Part of a small language model's weights.
Training: a variant of SOAP for these matrices, 3199 steps.
Each number is 500 + 25 x the weight over its row's rms, rounded and kept within 0 to 999. Layers, rows and columns count from 0. Numbers have three digits each. The size before them is the row's rms in percent of the matrix's.

# up: layer 2 MLP up, 384x64, rms 0.119, rows 158-257, columns 0-63
# down: layer 2 MLP down (transposed), 384x64, rms 0.118, rows 158-257, columns 0-63
up158 124:531454515513535495536460518519487478521472509480482485506514445471491553479491512473511489522527510509485520551497508465481491478545510500510495516482514502470491491514454498537535488504476557
down158 104:529482513507506519466463474497494512518515488478536472458577490481521519510500512476476513513447471487454538534489503520531511480508485490487508514495484501541535464481523519515511527487552502
up159 124:469534525528456497544516510459520498473499451472488520485537487483491471506492472554493516509476497524515514475483473456495532516549447512485485507494483476536482494465517494471467494510497490
down159 104:526491473474471484511506517526514523530516500531513490483510490497503554478489492484525497517474465506497538527463571490520519503498514470512489498511464522519551495476533505550559482492522533
up160 100:480462530450495516549506536465472467480491483530505489490556516446488520509500523501491500476506526506494508450469470542490480508531516491499489493479496491504511523504537498457497539457477513
down160 113:501477507473500559545506523469507494511497495527506511507520545480488495528520532497520479502532523493474498448484504507480479541529505496494444485512515527517551521516545495459481527484458476
up161 074:516484485511495495496512514507472489476493484478499457497507457470474547457489489524485486482467433498477545538522477496556522480499493526497499479494478468491499454449492516478484487463524515
down161 051:506535525521536512511488431444504452495495478498489501508489499476494467504466514476511451517475505483508462480488517498465485500502526512510518461482485506504467535522502455467513481491444472
up162 088:477532528503495507530553546475506527501520499520513486514501514525456493462537496549505522482508521538539533520506499528552498537504488515520500472499491469552530520481513512542511523491514482
down162 077:534488536539537527491495464537511520507514510490530511475560503482532525559497516466500505517472477499468534512506521520528516490497542488521543532499518527518527505504524529487539524521521510
up163 086:506492470447464460545516538525470520492524556546525496519523495487489523501536514539507519473538488498483511514484507514501496502522522526526537489476503531496462528531490505493471531527479530
down163 096:496494448445479461535502556547489521504504549563510487524513504485487509523514501529518527461513480501494550509488515498490496498510504526527529504492529514488473499524477515457498517524477522
up164 103:471477498488522500524520484513482506509469503485501479441530484514451522516490548465459481557495550496473504528509507489550528502483491490471489489466488509547486498507495499491466527454517477
down164 122:449500466516516505522483517464525489480475453476512477453538483504469480506516501489478499513460525486517468500511502494531512458448454482487495488474509483527495469497467508463489482440515498
up165 131:486459468507541506514498497458482500506509467472497532470526516499514474542479489485521504453481544539470523491486490477476484534563478494499470470525469477504477511512526516481539523511533489
down165 138:522491461466535532471497500449474520539478493497470477513503470559497501504460507523472530467495472533534495515485425489490506504484502515491501492548489497482526479493508493462516510497517475
up166 072:490446540501475486554471512484485514489490518526467499479508492456438550483496520486487502492482484527504514508483475471553480524495493517535514471514462498500479471517482454503511518468500473
down166 068:493512550541518528562482491532529513492511543550478488520487498494485513526523524477513501510509511518513535486491502496544521539501514476510509490551457525484502512534524477481551527478500482
up167 066:494518512488519475522549553523501523485527521478490510544531519516523484483431504518514522512471513496474518503491470501520460500525506513523497481442519487510518511505480484562469502497482545
down167 061:468520505480539479499498506499486527490519508460521487496459512504477457455427519499486492521456459456481523493472502500467498470454485467508499490494506471480522490488491505473502472457462491
up168 085:483539500514486518508561526469502533478518519518520516511519528511480491498510513548527534500495503543537525520505498544552506530490500528513493483511501488550530528473526505533497545525539486
down168 072:539471531508541522507484489507507512502504496475523486459530516490534541549476518458502491509480482484474530521469523489507515498508550494508556533501508515501549509489537547485550509495498517
up169 155:495524559526531525509494522484505483548489491489537442484481479534454523470546522512457500497497507524518535536500499495509516503518483527522508502494516492537511512487468502481537484445491471
down169 097:526483476469496488533532487532515541465505526513474588528518531477539487536480471500546526519516492481491488487502508512512492521510531497493509530514514521467484498523527515499478507553519523
up170 131:470530483499455469519550528518485540473494508518505492528477558513488484494542456514530525467482507510527493511516481489506479520485434524474485470550500510518513500474499492528490509498514464
down170 107:516484521508514536478465495521495493520512498499524482460528455500500521526470547495498499518512475519474555526470550539524530516532534474509499516474483487541545500481506519523529509522529533
up171 096:523534538480485530489461520504514514504478506550479544485520489502514487541471516469528506513526544508465494496542502514518479517497534504532492498464515484494501527537526531524425512511519505
down171 125:532531519485459512484450515485484538521488516545461516476522476501523473565477530469513503506520532500449490477500512492520459489500502495508474491481502479524494505519511504514429511512530505
up172 077:545468557523530546496475505483486484491517498487496503484571485472516538515489511509467485545511496448464517513502483486510528482536490501518518522440492514510463483510490502482502510483529509
down172 087:537477497483508478443472474520474489499521492473510445445517462470521522522496495471502509497459464513436537512487505534529482497488527475492512491511496478494530481447496510526513504513507502
up173 058:503496502466497501487508525492487505474521523542495506526532471477510529488447526503488504493492524499443451512515499484495491511507507484521474503465545501473435510505474443516458510529476544
down173 066:474463487497470477469493522500503526450506512520499480470526442448468495499449506493501541490469498504459525504506483481518497490470513498498480476467502513486463482466489480524468516547507545
up174 079:510493519463488475539524474484499519505488523508497538493504532525441475487490461493490516523539539522548528519497469486503465533540468532467507497472495504567490510527480503518510517490509481
down174 090:508501511481489462550506478460485524503487524512492527514508530529466450492498461461504503527529550502515495504485477472484478507556447540476491508479506525547501524534486496509527486479492480
up175 106:476464509494511505508525530471496504491498457544495488486517505498511487540527514507548524476436533504506510489485510501467523484532516497492506486506524486461459567513532465534493549522492513
down175 097:546529475496496516483513511507511533532482476462513538522480480527474565508448495508516509506492496557496509508526510472499511530452522530477504501472528480513495471480551501490533487510536513
up176 074:460502530476486483504517524475498479497478470478498512476484474494468486481539488488461514473495543526508489506511471487474460510543488516480504458469493452526482547491458468515473522456460499
down176 101:485520533500489480518507539482492499532503486499508535515496488506492486506544517498478505491525594532523485522515487497484483499550508543501508459478522475540487547537481482528495513463481520
up177 064:507512508491519489528495529533484530510538485499523532497482552506451515513506498511518501495508502542529520520535490516509520507490455521506466525508531509566478487519425511481519512468518465
down177 054:476504513476484501478521447494500493506484501475533514486484485539473496499486534477479518518527506488477508501441565485505514519519562485517497496501500472476529498478545555484510490543476534
up178 148:504449481439447485470486493493486515477491470515523515459531502465517486509505521480503542520507518490516465487477531546484490455506504530505479498492518493520555484477524535510467497537492512
down178 141:474460486504502503473493521537500545479507468510530498497561477494489466480501511475485517506527530479522510495521548514501479505517461508522470503510556464545539492458514501552521484507488506
up179 046:526512544475480517536533515510495501478477588520500502497503517468502514521517470486500488520534497519525558516527505545555469501537523495497498492473496521515502507525523505518455515498492481
down179 043:517542528538551478521518514500524486521512533481544488532503530514505528486507523487496505545508510494502532544487527498508541487477505485529531496540516515489532513486525536494566531531521513
up180 110:461488518544481497541447486499479494465474502487453520489513478470482487522467529487511487514556492533501498530512493492500472520539477500518474498479481481516467467509483476465509518567513512
down180 093:475532513538484495523460492518522510470473509485426527489492496492449495503472523500507474470531465533507522504525487501524504525489502462490491470491483473487452489514526457499482506563508512
up181 103:528528533502472477528543491519492484507492495461487507511503473466522460542473534532492516476474521497488508504495506499496506504522473551524465523501450506497433539496508523487453520471522485
down181 141:547535528490483487549530495518498494522484508467479513521502471486510455529497513533504507503504531482513490496493509499493509522541500556508490524491466540490443528527506535513447499463522459
up182 087:501502535496550473504544489528479509479523446471494536476499554512465549531513487520457509512493490491485502499537471489529478532471510527517523467481485512482523491531511454506499533481502494
down182 072:475501516524528474517519472490500498491493466472517513509460517540449545536532544453440524493519506479501476524492513482507551519504510524527536493516512511493541499530521500488538502518494479
up183 090:459469505480501510500551513447482503482522454487554511479514510518495519456522502511447510512485503526528485521455481480521529490518493519516547513496489469539509469450488504472503514490509474
down183 070:522530516499535529517476505548517510493495525505444530547475494523503488478530476509509487523504516480505509485551545519493492550473534485462474526540519509460477517510490482528483502506542499
up184 104:544491478491484506515470469544491475442479484509473477480526468486536517534503520468470519505546495513501517551531499500499480488520540503499455534457522500494480496505494511530477496542469512
down184 098:487490496493492521537499492513516487458518537524499480476471474481477532504510521472469508505500500508508538504541528515554525514490504462498451513468488486509554497476547514514490511573482527
up185 072:486518502480471482522580520553461482459522499500486548490505510461501540515466505479485505515496493518483519504474501464447469527512492501499467490479499537501484499499473457489471513481499520
down185 069:479536495499484490537560517554483486446491519502512540507497512474507518520472465484515499507493506495485505487511461474456474534497493482468451506489499566482486505498455488488468500501482526
up186 112:513466527491493517504518510505495537462524512485478495497522502432485539485495472489479491514469454499498465470558472516547480501501535514488518481499515505446484462484523486506488496486555509
down186 099:509494528494499533513513505522516559471515497480479500510505510462521523492484442495503494519452487504532470491556472520527473527503539524483525468523527524494490459471530486527489489484528544
up187 082:488512506484482474515584491521484503496521528501510522494490518496469533504545497535449533511493496529476522508528504520549492483515522555500514520488525515512500514506518485465469533484506443
down187 065:498501458480478462501549470515476464507504495500473502505472519471476522508529496514478497502506499503473507490490477502461509457509509529493520548499535506472470511503492504411522481485475441
up188 086:520504549502524506555489531563460520501509493517527500507497544467456532482473495518534495509522476516498512510489494529503500555543467499520502497515514490510509525543466472520524505493525532
down188 089:489499498472493521522473505541500502493499491487497445518456512432447494475486493505498472490477441484483496482464477517472501509496471468467493472493483474463525523520500456454527506488504512
up189 082:480483534487502530448494500428485493534505500519508461446471466491489520518516525482456515512468487499453504494463527520498524469504537482514529498481497492510497535482519481467518528485479477
down189 074:512517457487491459564508495537506504464481498472481543537497525498504458484484469496540484492539507486516477478525487463489486527498470502482451500520506498463487473521462510526476452508500507
up190 090:533532528479491514515556509460512504484460506454489470506484505463486558466498464513461486497443478490491514526480491482481513509489482516505478491465480529491500507464480524483503465459520523
down190 078:469458475505493464491446491513461490486526493538491536498506469528494427494498528480507495488543514509500473479533514495508480468498504458475500488523506447470487472518501472502480515521492456
up191 109:488447526525482491513498460448481521520502483475544488448552508511516461447486512529508536481493528499531487493519532495480495535514473514507520513486482456517528494508472498526521521493483487
down191 106:534491480492492495517502532521503535512494494471492456518476509492551495496532511499516496461515522473545524541568552471520512500475533505498509478481525464547542474492502519528508514499480499
up192 153:534478547482501515499460480514484530496483499515505504471537478480500514515481498486507531533517499502481514511519520476507446533552480490519465502463530486551550497489473516542515516532520546
down192 314:449516457524470508535487502518526500484493510504501523541487490517483473496545549501534543467529527504538491427524497499461490486517492489525457503537488484489497518506472489520490470508501513
up193 085:457503550470498512501547496471497471516492474491504543459476489502459510465512474491454500510484551529486477487510525529478468503524521487488502490453508468505499534504496479521479539460480472
down193 116:478486527468482491466527497472487465537485478498498510452481479486460510480528492478456479505503553517486490482498528514476479499522553490477485490445507472515502532505492469527506517450469466
up194 112:515481477486490482472475446492511498478521489497522526474567459514481490504501514512452493498452518509460489510459490502481501544521506533482487524482517463538511515478540529498466492525510537
down194 120:500532494497483501521461451494491483499493505481507485491487477519461484525489520535445488511499501514504474519469531494452502575489482507490486495528501476537518514490540562494527458533491513
up195 135:490505507491495497508533474501532513461525485492422542532513504456507524505485519466505524504507499484481504472535507536517531505516513487535514523506490486454528529522527508508437543489530494
down195 149:490526543530476507509526457481550515486490496462467495514495497505509516522504525502475544472493516503461475487465499450503550508528513503509505510506542505471490496479548467543464496464526485
up196 093:469442491493530468541527492539513491502507485494499518527463487526514525505531511520470553483536528527514472516536507489511502537528538479503500530500525477506544500491499533530504468522541523
down196 085:518496518482458491496525474485482470480506545465476448484500466509479498502470494494527508520486461522495536498463536481467540466470494513494467527528484500498465512423505504483510522510513519
up197 164:487538511553505505535493500538486517463506479476466499530503487485486484497459471517507452491513474487508520513530446453505483526483446513501477480513496490496447460477452485487509475498498497
down197 109:519458504440498482459510477466488466550483507518520507462514498507506511489532521463482528505505544490498478496459540517496506469519544501488516532472505514513546538523543505505499515488492464
up198 085:475469528481485457463517518477499452525525536496505475484491500530531471509545468510483485450530513488474472515529503520525446509468486542486465495523513529514513526527472490506474506481495476
down198 074:544504484487548538509526482521514482520469511473518495499511459492490505462482515522517512491479499492499486491451491541504533558480495454476459475455490457498501449530515467514499488491488483
up199 107:451506472482465495520480470480472476465496472475506503493481492479518509489512505478500503531469471481463498484530446503514455541516512539466525478542513485486510465500486440503487497486534538
down199 108:496491458487515501514487483501502470500484479536519516516515537499504496464531505515533490563480499496490517533550441513520481502511519451485570469487499474488509500526535502475524520512476529
up200 078:511490512448504475483518523501499534495529492489551546509462539525474563495514451469506537507478509531506497528517532504475501511491507498486525459503545516516534528497479494513515546496491499
down200 064:495505457548506514517496470518461477513499521515479492514507472515486458466506562534481507497502488503513536504450487496554552494521493488523507520494460476490498436499519532482526484495511504
up201 058:529521508489476487557514535535515511493534502515495567509549518493503487500475532510501473506550526471485529478523454511519479518508481508536501475471476508504491466499501504526446490495535520
down201 043:508483447440498468491505476502492490482492499495516517478470531537505510500496486455480521507500501464492520512485522520485501457456479473496511458488538528471499481458465502456520446526473492
up202 072:481464513472479482482518525461463468512506504516523510430497518492499516509439536470467502535472503476476511512534483505502474505520464522500496456491498518511464475491493447496492493481521457
down202 065:478501503493496518483486493456500480501496524520508495415512502527514485538460527463479485516477504463466514490520496485491512502496479494496478468486515549502456472488497454492471475501513431
up203 098:463508572497499466506480507486529517459499507488482537483506554535531502550507553469518542512479536521494465503482494521497495533513499521511514492522512480531485504526495481485457509490520473
down203 113:429534543496514461500479475513509523472512507491480539499530515529502497526492538487510503505498511493489429525509468476508518486476500495516497479511520491477461510528511518460448456486467491
up204 098:493470500467498529472479489501477539475494543539430491508470475479529493526451533476511495524516491498461506487529515500521492496479527446469493507480498545468477515528503490511498514543502514
down204 077:487498483539499444535512501493477448506518471443549521495524534506507524470517470506505495485484510490505445513458483450483508488517471530523498500543499470499466502503488508473507474470477492
up205 082:495518538480510525520524503469525470498462536470483482481520489448454542485466501487446471511487491485479526508477472471480525514484506487527481451448468542487512502499488510493493489476477487
down205 073:512466475514476458499456470518470524479544467496488537513480505538520431495501492498533489495513510502514453511529506514491465471511473516467512519531534459474471461497491480483503485509528504
up206 111:471457514475476477510517513490455514460527458500502529506513531483499477522513519530506499457493521522486440490468518482486474490515509458489531517541474455524491535500504483484488518523453531
down206 105:450458538508476494506529526502459526461505454502495515520496522514509490534525536538500485453501519508485443515492512504500475478516509471501537521545501480512504509515480510443504505521466530
up207 074:525487523481448471545503535507481501525522476487529488505511462461519482479511497474519498508499514447490517475503470513477463439522500502512501509499464464489486483479492524491451485436497486
down207 073:503460465482523507447525451508499480458454516479455473471507473470481541512476503502485520491468466516453495516479494489514523483492513480449486488492498532488545489490499491489510512546490524
up208 055:504493509540516490507508497518527469491493469466489480521504459503504495542482508538470497477464487484457449498475477485477484514537464529524499490486454468451507563524509479534497523510518511
down208 051:542508474494474468490461457460467484519510488531497510469484518499464504479523488454486496501505503519484537512520505514519557466433511479500511501505504477528465461502495519446514474520487499
up209 095:467477518485492512553486525456505469533470504489493545489505522460455514467519512510507472492532509512519513489461486502484456545560482498537496492477485492506504493514471474543523516512513530
down209 082:468489492501495518544506522449529469537489501483508519505490529499457534440533497512508489508540500491537514489449482502498508534561482486521507495505485522496513512507496493527556503525505551
up210 065:510513536492475495507515538500507521491527480533516553528535480488534491471477514512498535507515525534488450484522503544526474513551514509532479523469523504518511474490516502487437494479523540
down210 065:504502511485463475483511502508481517490535453519500530505535480492513471481486530486493521512526513525499496512490499516512487448541508519525492518433515492503516429477514511473435506487544522
up211 134:460482518479535485526528523498497483490496500465486517454488472458492499458505491457441518496473547482516497499489495502533494528490501468477472544446494493491540504485512479519469487475483465
down211 122:495492487534551520563503481487494530509492546496475505455475472503531464492495488495515477505477543487501537514493547521475516517473463504453515527485487525498525519483486519512503475503455460
up212 177:536501523459486497486470467452536477517464496460493490488422509522522525529516507463498511509519486482495505523464543473470489530526504489468481474461504517482507537509534500511488500523517501
down212 152:495490478543519485509547515544450523511533525527494528502559516494485480485504495544507503480483517539500495497518489510522542451466495492535529528545509490494495473530481524463520507471501500
up213 108:534476502445454471511451528482481531481525498528501490517488526509497521483499449469541491520481502531505485466493467512494467487516477526497517469507499497504561486506467468522485512458512527
down213 131:501478521464467474507475523464481526494526506529484478516498523516517504486491437483530489524485519532493474460511456494482459478496461526510533494528519510496555493498479458485501514453528525
up214 087:500568518525471507499487522519502503488481490475503481480488474475496481508496517564481478463514457508484505487542466512495470498502481533517482460464486474510484492454482503473445480452505484
down214 063:522466476458505495452494501484531499475477468463486475462496498466481531496488500466486511508442488473493467475479514478486525505469493474485447479499471512491485505461498483573515498492479498
up215 050:505493556485484497519505502486489475509467505504497499475453490513472505532528487491463507476512512470455515512495483495510467552526469527517479468468489500489458539519492472498443514436502474
down215 067:529517551527481501543538520475495480536502524523529499483483491528504509543533506496487517518526545491475536507497496496520504527536500549526515499480509536527502551523515486509481536443499488
up216 071:537521541482488481490549482505515472512510459455545498477486485495485492496530517481483534491497516527519517514451518515478499495511492533487489525486463501521545509457483550462466481452500500
down216 068:478465476522511530499454503509516520499516534523493489486534521503461483483521512494555501527496477502496529536547541531537527527501512461520513464516523508496514482510506480539529525557526511
up217 082:502530563522502484526533497508502482504467497443515521483478522500499525520495525486527523494479528523515504532514497495499505519525454571533460480536503521494476537490478487502470522456496523
down217 090:508529559533476488525530487484489485502470493450496490476443500489500490508496521490523507483506532513504467515487502488451527513515477558512456471526488518475458511500470480502467490449484514
up218 068:528516522504489526501530503512516531509479554544504505499469528513518538541518524512526546510502474524480552530487532526528524526523531517503504516505520519523511545512535514527492542531530509
down218 051:515502502462493498486460489475499480499489456451515482461519493468494497486475485481478462490466472504489476477476474480490511475467476489504482473457481495503520441463481502493479448451459516
up219 083:520505533514516522525516491462512487516530517504532513468517479475473514523506497505485512544515453522514564510487502540524544487518524533522534509477475506545525506524533521457534531495521487
down219 087:486494466485466460513485494513475506471479499494461509522470509509497470467495478487509469479502515478498427489516478471463454483482469475464489479524517472443472486500456476512468472499490501
up220 088:483491543548450480519520495542469499481498457529498492504512486507481468518469448510523489486502464542477461503531479492504486463488444511515459492476488482491467495475472468506482503506478492
down220 068:532536488541488506505543509533534539524525500527519494545512516526455504513490486493507497504533482507493508528495529493518485512489500474510501490481467552513519508509519479485541467556448449
up221 113:487504494482465476478495477511472486501501435487517534492518498474550447515492528490498534462473500513462485489467484509499529486504486529506492490483463477537496512463449524500439520520506514
down221 123:471500488489507458486445467488504480481487425489520497484452506472511520484509486498470528459483480510504454487475515526487516456514503475485488480507454494512519512483472548525457505482489490
up222 117:498503518520503495507518496520489489503559472500496550484497460481490464503503464527475466499486491499506484461551465539555460497504502528505519494484500443534504475493495507478470506447528484
down222 126:516501518532508483480514486515493479500541481512482551488506459494535454497517461504476456504486505480515495486531458527551458478494517523499541501477494454534508463504498507472469512450514504
up223 097:489498472485495468492519479553474487513482551497473513486527509483501530533472477495473505470490475521486527532530442492533507497516461516462496527488470508498487520556491473508507546491505453
down223 144:472505491474490463489534486533482486507499548524475502491529506496511500527516480490506506468471500537483511525525441492495490462502448493463493518521493522480493563543505495510482551511503449
up224 091:510495567513476545483520481512474569495521512534500522493493510496522508511471502509500524511478467522487511501496494515540473551520508525493513556492522514505471462496488523446494477486542493
down224 088:524494548518459511470504495548472550476528509529475488475481489483527480523461488478534521490474471490506528503484489523524445511515493515493505535480498514498484448479489527463507501480554499
up225 107:457498510514468475517489511504472511459502481505498514477491484516523499543496480482507513519506503518530505534526500469487477488574452545487492471540520520518472524516465451522507549519479485
down225 116:443504513527479497537456501493518504470529512521490499472475499501519468502500483465501459525518494507539503536525481480467502515556495523496523452532503497476471501530491445454535506509489486
up226 071:482452496506521452510521486511488507441502508484474563510492511506524524507497462493517497521530479499489450494508512475481515500497478504515491501507474491503459491458491455533486565550523514
down226 065:510466482509515458518506459492483499467483524453490536504473498494456506468465493474523498502511475507489486463445573465470533502473494502492473489506464497474469481470477468502498487513502488
up227 116:472471519517508507494481462537476496483489514456498539497497499479504492536483562442527497522520510497461481475482518534494464483538507466534491496515495495506494479487526473548468528544515521
down227 118:492490502530500500506460490537484525487507519471481557495473511486458514518490538507556466497474474483519494478486506543494464530517492500517502469516492475500471449505499474541463490554529513
up228 092:484496557490467487531536486469500515449480517482518515477471503474508530487490467481497482521543504546522540485478463519538515525531460553487492521520495506526480516514507489480471483510522476
down228 102:502485505488484480488490472476551530463500510472516519483457512464542544491529469478505459527508479501507506517477468491508547488509465533505528508498501501493478526539519503457508465558521477
up229 058:500471512478470480514505500518490496535472530530524470487430487506442495462514502510470483482497492510478527483503488525540461498512495496493487494484495506486491494501490517475461450445515434
down229 052:462483485493507503468483499472480496450510454439491522480548479469496479510455472492510512509481491514485481491488486484489521500479472487488476455493462463492504492457473469535515535539486531
up230 096:456507511503486485481503530505512453453522474509496538460526492477473500517521489498481490533513479502506493522536449498536462462532509524534495461500530484513533452484497492494443509517478488
down230 081:496551502537492501497471520521535482495531483511486535473533494491489509519527505510501492516531478475523522560542478529508478488517482519516502452507545506517537442511505514486458477505452507
up231 098:521430508447520469521470451510497495492496511518444519495463499504457477495473497519473484541517515521514509498527530515562498536526493530501489504465512463525495476493496515503523512497503502
down231 100:513463469461536493501478464491511521509493525506432504489461486504468473470483485517471446496512511521558509494543509497544475506477488509521508494499506459522539494522502497536539492519500512
up232 114:504502539500519497547541515494505470522444537485494481516478525501453559469507491501489489499489524493488550526462501454473512533519476493516486493501471541486484529518493504541529490476491484
down232 078:519465486494481501464463494494479531478548466512497524502513477496540455511510502510504511502514478523516454527536495545528482457508523523483528509501528453508491461475503486445478519513529532
up233 145:500491501480495476525527462453491476536444501493528466461461510504476496484523524458513531488457505511504501498446511517480518452549513532507497510492500483508524535463508509520483503456483499
down233 125:522552504527529512517520491527518502474496501489531534472518501507496529493516494546529495522542504479479500524519468478554499541466483464465497498497456523489490497462506534527509490566487495
up234 104:500487526498502522516498523495500519483542493539504505482595465515522491493501491530461471492478532502504491445542473494521463522498509485522496511476443505528522493513497473490460503473504492
down234 108:482479515511515532520495532492504526503539496543523483491579478520525474490535472509460477509476524511506517504537494488545454527464515483520482512494435516532517507517487486495482510476494495
up235 072:501508478498484483492521501466532419509487461503498472496541488474516489498479483473478493498480540498474437473469492490461500485530490496505493510477504452499477509471504480528454550524499515
down235 070:489485457475483510504469466532475496465480510468487475509452473502450470507490477481470505500505454509531545531510553522476528494467514503466508483492477487482503511471448512466500477501490522
up236 099:498491507465532456521533552493469518472489503504535516544515509512479499509534531492461487468518519511462537535510472482548465486538464491487476512495481483539539478501526508503501503508498538
down236 127:498537523481531485528520544487489513498486475506522487588519530530510472525516520500505510484499519508515568500520492491488530495526462485495499507513511521544516463521542508477531492518476528
up237 149:499519512450531483518524505513466540486523474538497521521523524476474495488515465537501474494491538481504518452511493535488473497490491515491530503470560433536498527489496519493510535482527505
down237 148:453510513491526514488489495510519521491473499506539491528499519492507531462482477490504474476501512503534552465501459544476501498502518519493546497428544454544507544499476487485511494494513522
up238 108:491522503494519484532562489481493478487494458495484485491467472450490530492522500510492531524450517540522519494513515477509535448558455505481490504484480479514519496512503516503486524448526484
down238 103:502548482511527493508519494461445492509487476503507518525515463497511515495507513545491568483486501488482500490454540516448546485544493473493510482513508482488516522532444502499476507501473480
up239 124:498511500484504457533534491494523490485529505528490525518559449489528502498490479549477507499502483465522514462503462507508512501530495489499472497443482498509523533553541480500475536464518515
down239 128:512484491453523482482499473481508505499528477514483532518497473506483497475537471496509484501508460469487528441479496492496512499440465478528477505469514550479491511553508460482476499441509492
up240 105:470453513446503487521508480441493494467511451489491558491502506503489469485488493504508507506512541515548453472461487506474474521534487505476514502481468460541492515487500486509505517506481533
down240 121:470457519484507487513522488460478501491520469486510573499504508515500476488499504509513495528531554544543458486493491505489487500565517543495525508500505456547516514519492484504527515484500525
up241 097:500488509473484452476519487513502454478509536453512520471513498512500516474531548527509483489501522511487461461536482490504474479489507523531497478444522482491524510487522473472509572482520512
down241 097:526471473486482489504498476513499466535488496493482541477472496535499519468516537505515501487502500481512468498488520465489550484535492519533467504527547507515516545523512527442541500499518442
up242 104:491469535518485475517509497518475502496489513516517463491497502487467443499478519495483515547500502498486526491511499514505504506522483552524458520499489492529467473517521514472425489434491452
down242 141:497465501501472509509478487488472499493492503492501469480516503535471439520486507473509477529473484487500491491482506483480483488511474514493482526474495507509461480549519508449426469446482445
up243 096:486530489518476516530473499572503483462485488487444531533520483476518467516457517489533460495546511494498514496528484463473464510505487492493447477495517498499496476503476510518471477531486515
down243 083:533453501487519491462515492437508489545513518492528474449467494501487540505532495478485528509467505493496488508471513507510536458507525512507548537497487525504510540491519492488531520459506459
up244 095:501511516455512493519510502496509507529494536503485506546551470464522492487509491548531480472463527514479482504521489557510490520519473548540500480473502512489510505506450510528468525477534537
down244 094:510497479422504460485488507492523509542479506496469481520539475455520493495515514545503489472475505505489489468495511528505484532522504546534483496481524516502531484480481518533475514458539543
up245 038:534526537505478506489570528519486513529515490490523456473493479470543518537533507506491517518467541495432504493530525508528500484499501497512498513493532508486497550497527494528461526479508500
down245 048:531493480526520462509491526533492492494535492475529524526506537530484482523478519513557526531515475522523494490533511515510510499488502505509488498510476515505513484470478510582537501550547532
up246 115:483528572494504553488511554501503498486476491503518534531542520475518507507457527498510503481501533477487495460516481477492512522508475545548484468514488503500516506509490475527449511467502527
down246 130:511525525501474562475496561494487517522477517508483501505535515494533513501469517487516503487491507471442493476492467470485514511498468512531500459535509527483500481525479460514441524464487477
up247 053:505472541463513512510551524466492477511470499514541491495471562480514521511508519499484520494448476483479474529444504478498502480534511511531498512494484497487448508444527508509474514473502503
down247 063:550507461491488488519514442536521506513503511484472502485509438514480495497484467509451490509507500505494540507532503513493528495429495509460516513483469524498511500466464536474539506521517493
up248 141:536487503504466511499473505512481467443525463462509499491483510466523501502464518481544497498503506523527494577512485517492482499532500522494441498495502452492515498475472512540480508519502546
down248 163:483555483534463523496536512500537464497499454495529509497464527488486502499490495500470485496520513558555490546545480487484521486464522523477483493512491455481507517474524494480503497465486475
up249 124:500467491463501507521512508479503505446469469454502503496486539523475532523509473456508505536490488515510489517504489490533493502511482517520447492489490477495502476482430557533491526461506465
down249 144:487511471507500519517502511506514499493507503506497520522501515553533498481483472497517476523469488454537489477523459466535514510504506518508439480495521458468494499515452573496478497470520456
up250 060:522458529466498494520488495521448534487537542529489549500487502515511524521481453506488483513513501538474515508536504509523465542509522491476543495491512487519491511554483465515520532540498501
down250 071:496446514489462482495455511492487494487521534541497526442490508511514493543469481493506489496486491534467482478517509508506468527512513487483538487485487497547488531496500445501504557551525494
up251 064:490461568506533522504555487488470519476514488516472512490473506515534518530489508477506514508500494533510504520559517501529481517523502529465493548546484496494472521506519486516484562483489508
down251 048:498464559529501524463529474471511518469511486505482469486458520500542511553481520457523535496494478508491471512515508512498524491511509490471493540565475525513497522481488502513539535479495496
up252 111:496527546492459514506525460507500488454530443484513493504489507578530508501506462507462489510497521517513465519522525535513458548496523474509506535479530490493500504497494488504459514507504480
down252 118:435461452530497442509476542538499485474460522489463474484491482502481479480471445475481519514490476478489515513479517488488508509507509476495503514501483501486500448456492511494482491458493485
up253 073:492522526525478509500501491465529490478489477491494512497450529475474470474556457527512528509490515506517494476527505508472450543556469519506472500492498464499467498496485482554498499473542494
down253 066:509466485491517538457490461489482521506493476470520483481531532511503493522560524492525510487464517524494499524490560536530551522521534469501510498479492483522501477480511544507544494491528521
up254 138:467517527515509526492513457442495467531508489520530523508527462472520502476487525471492513501552506509496470489505547539506507471526513491537489483476488451515539520490506490503471512467552504
down254 112:463542486510505515503453458498482514527528491482507473519433503486452500464496495503480516485555500520499454504517515467459510477490541520499496500510518487502515506474491446518515497497527453
up255 138:473465438504478487510514463486514454473470511500514521483501497482490539524514541506541517487497487466497500501466489475511463468572477512527498479542510501485503501484502496523478502543512546
down255 130:496504451530483530522500512486533477488480524488517514502510493500495575500525535547522487489524529484510490519503480505524446483536491507554493481523513482510505525512493497524502467522541562
up256 102:496504545495511527494522514482484527515482495484533492472510526478539494531472484495493505451464515501463520532520489463465474526506472542534491471505465470453498550469473517501474495457488493
down256 089:532531532475505529483542539499460546524481496498510506504527529503566494582479513485506539468475484477485524475513508496499488485519502508523517485512513515523504519481463546493490507480485507
up257 131:517437492490528495514478487559468499481481506486541510474473496484454512524527541477507528493515493474473545539464520493522515522526492509495469488499529534465519490495495528537473485491479472
down257 160:493518506492499515526495474527513488453463481517538522511469488471452464485505552518508533499543508492526507470469504496463512498550452493500466453507512525468494472524509504492497486469457497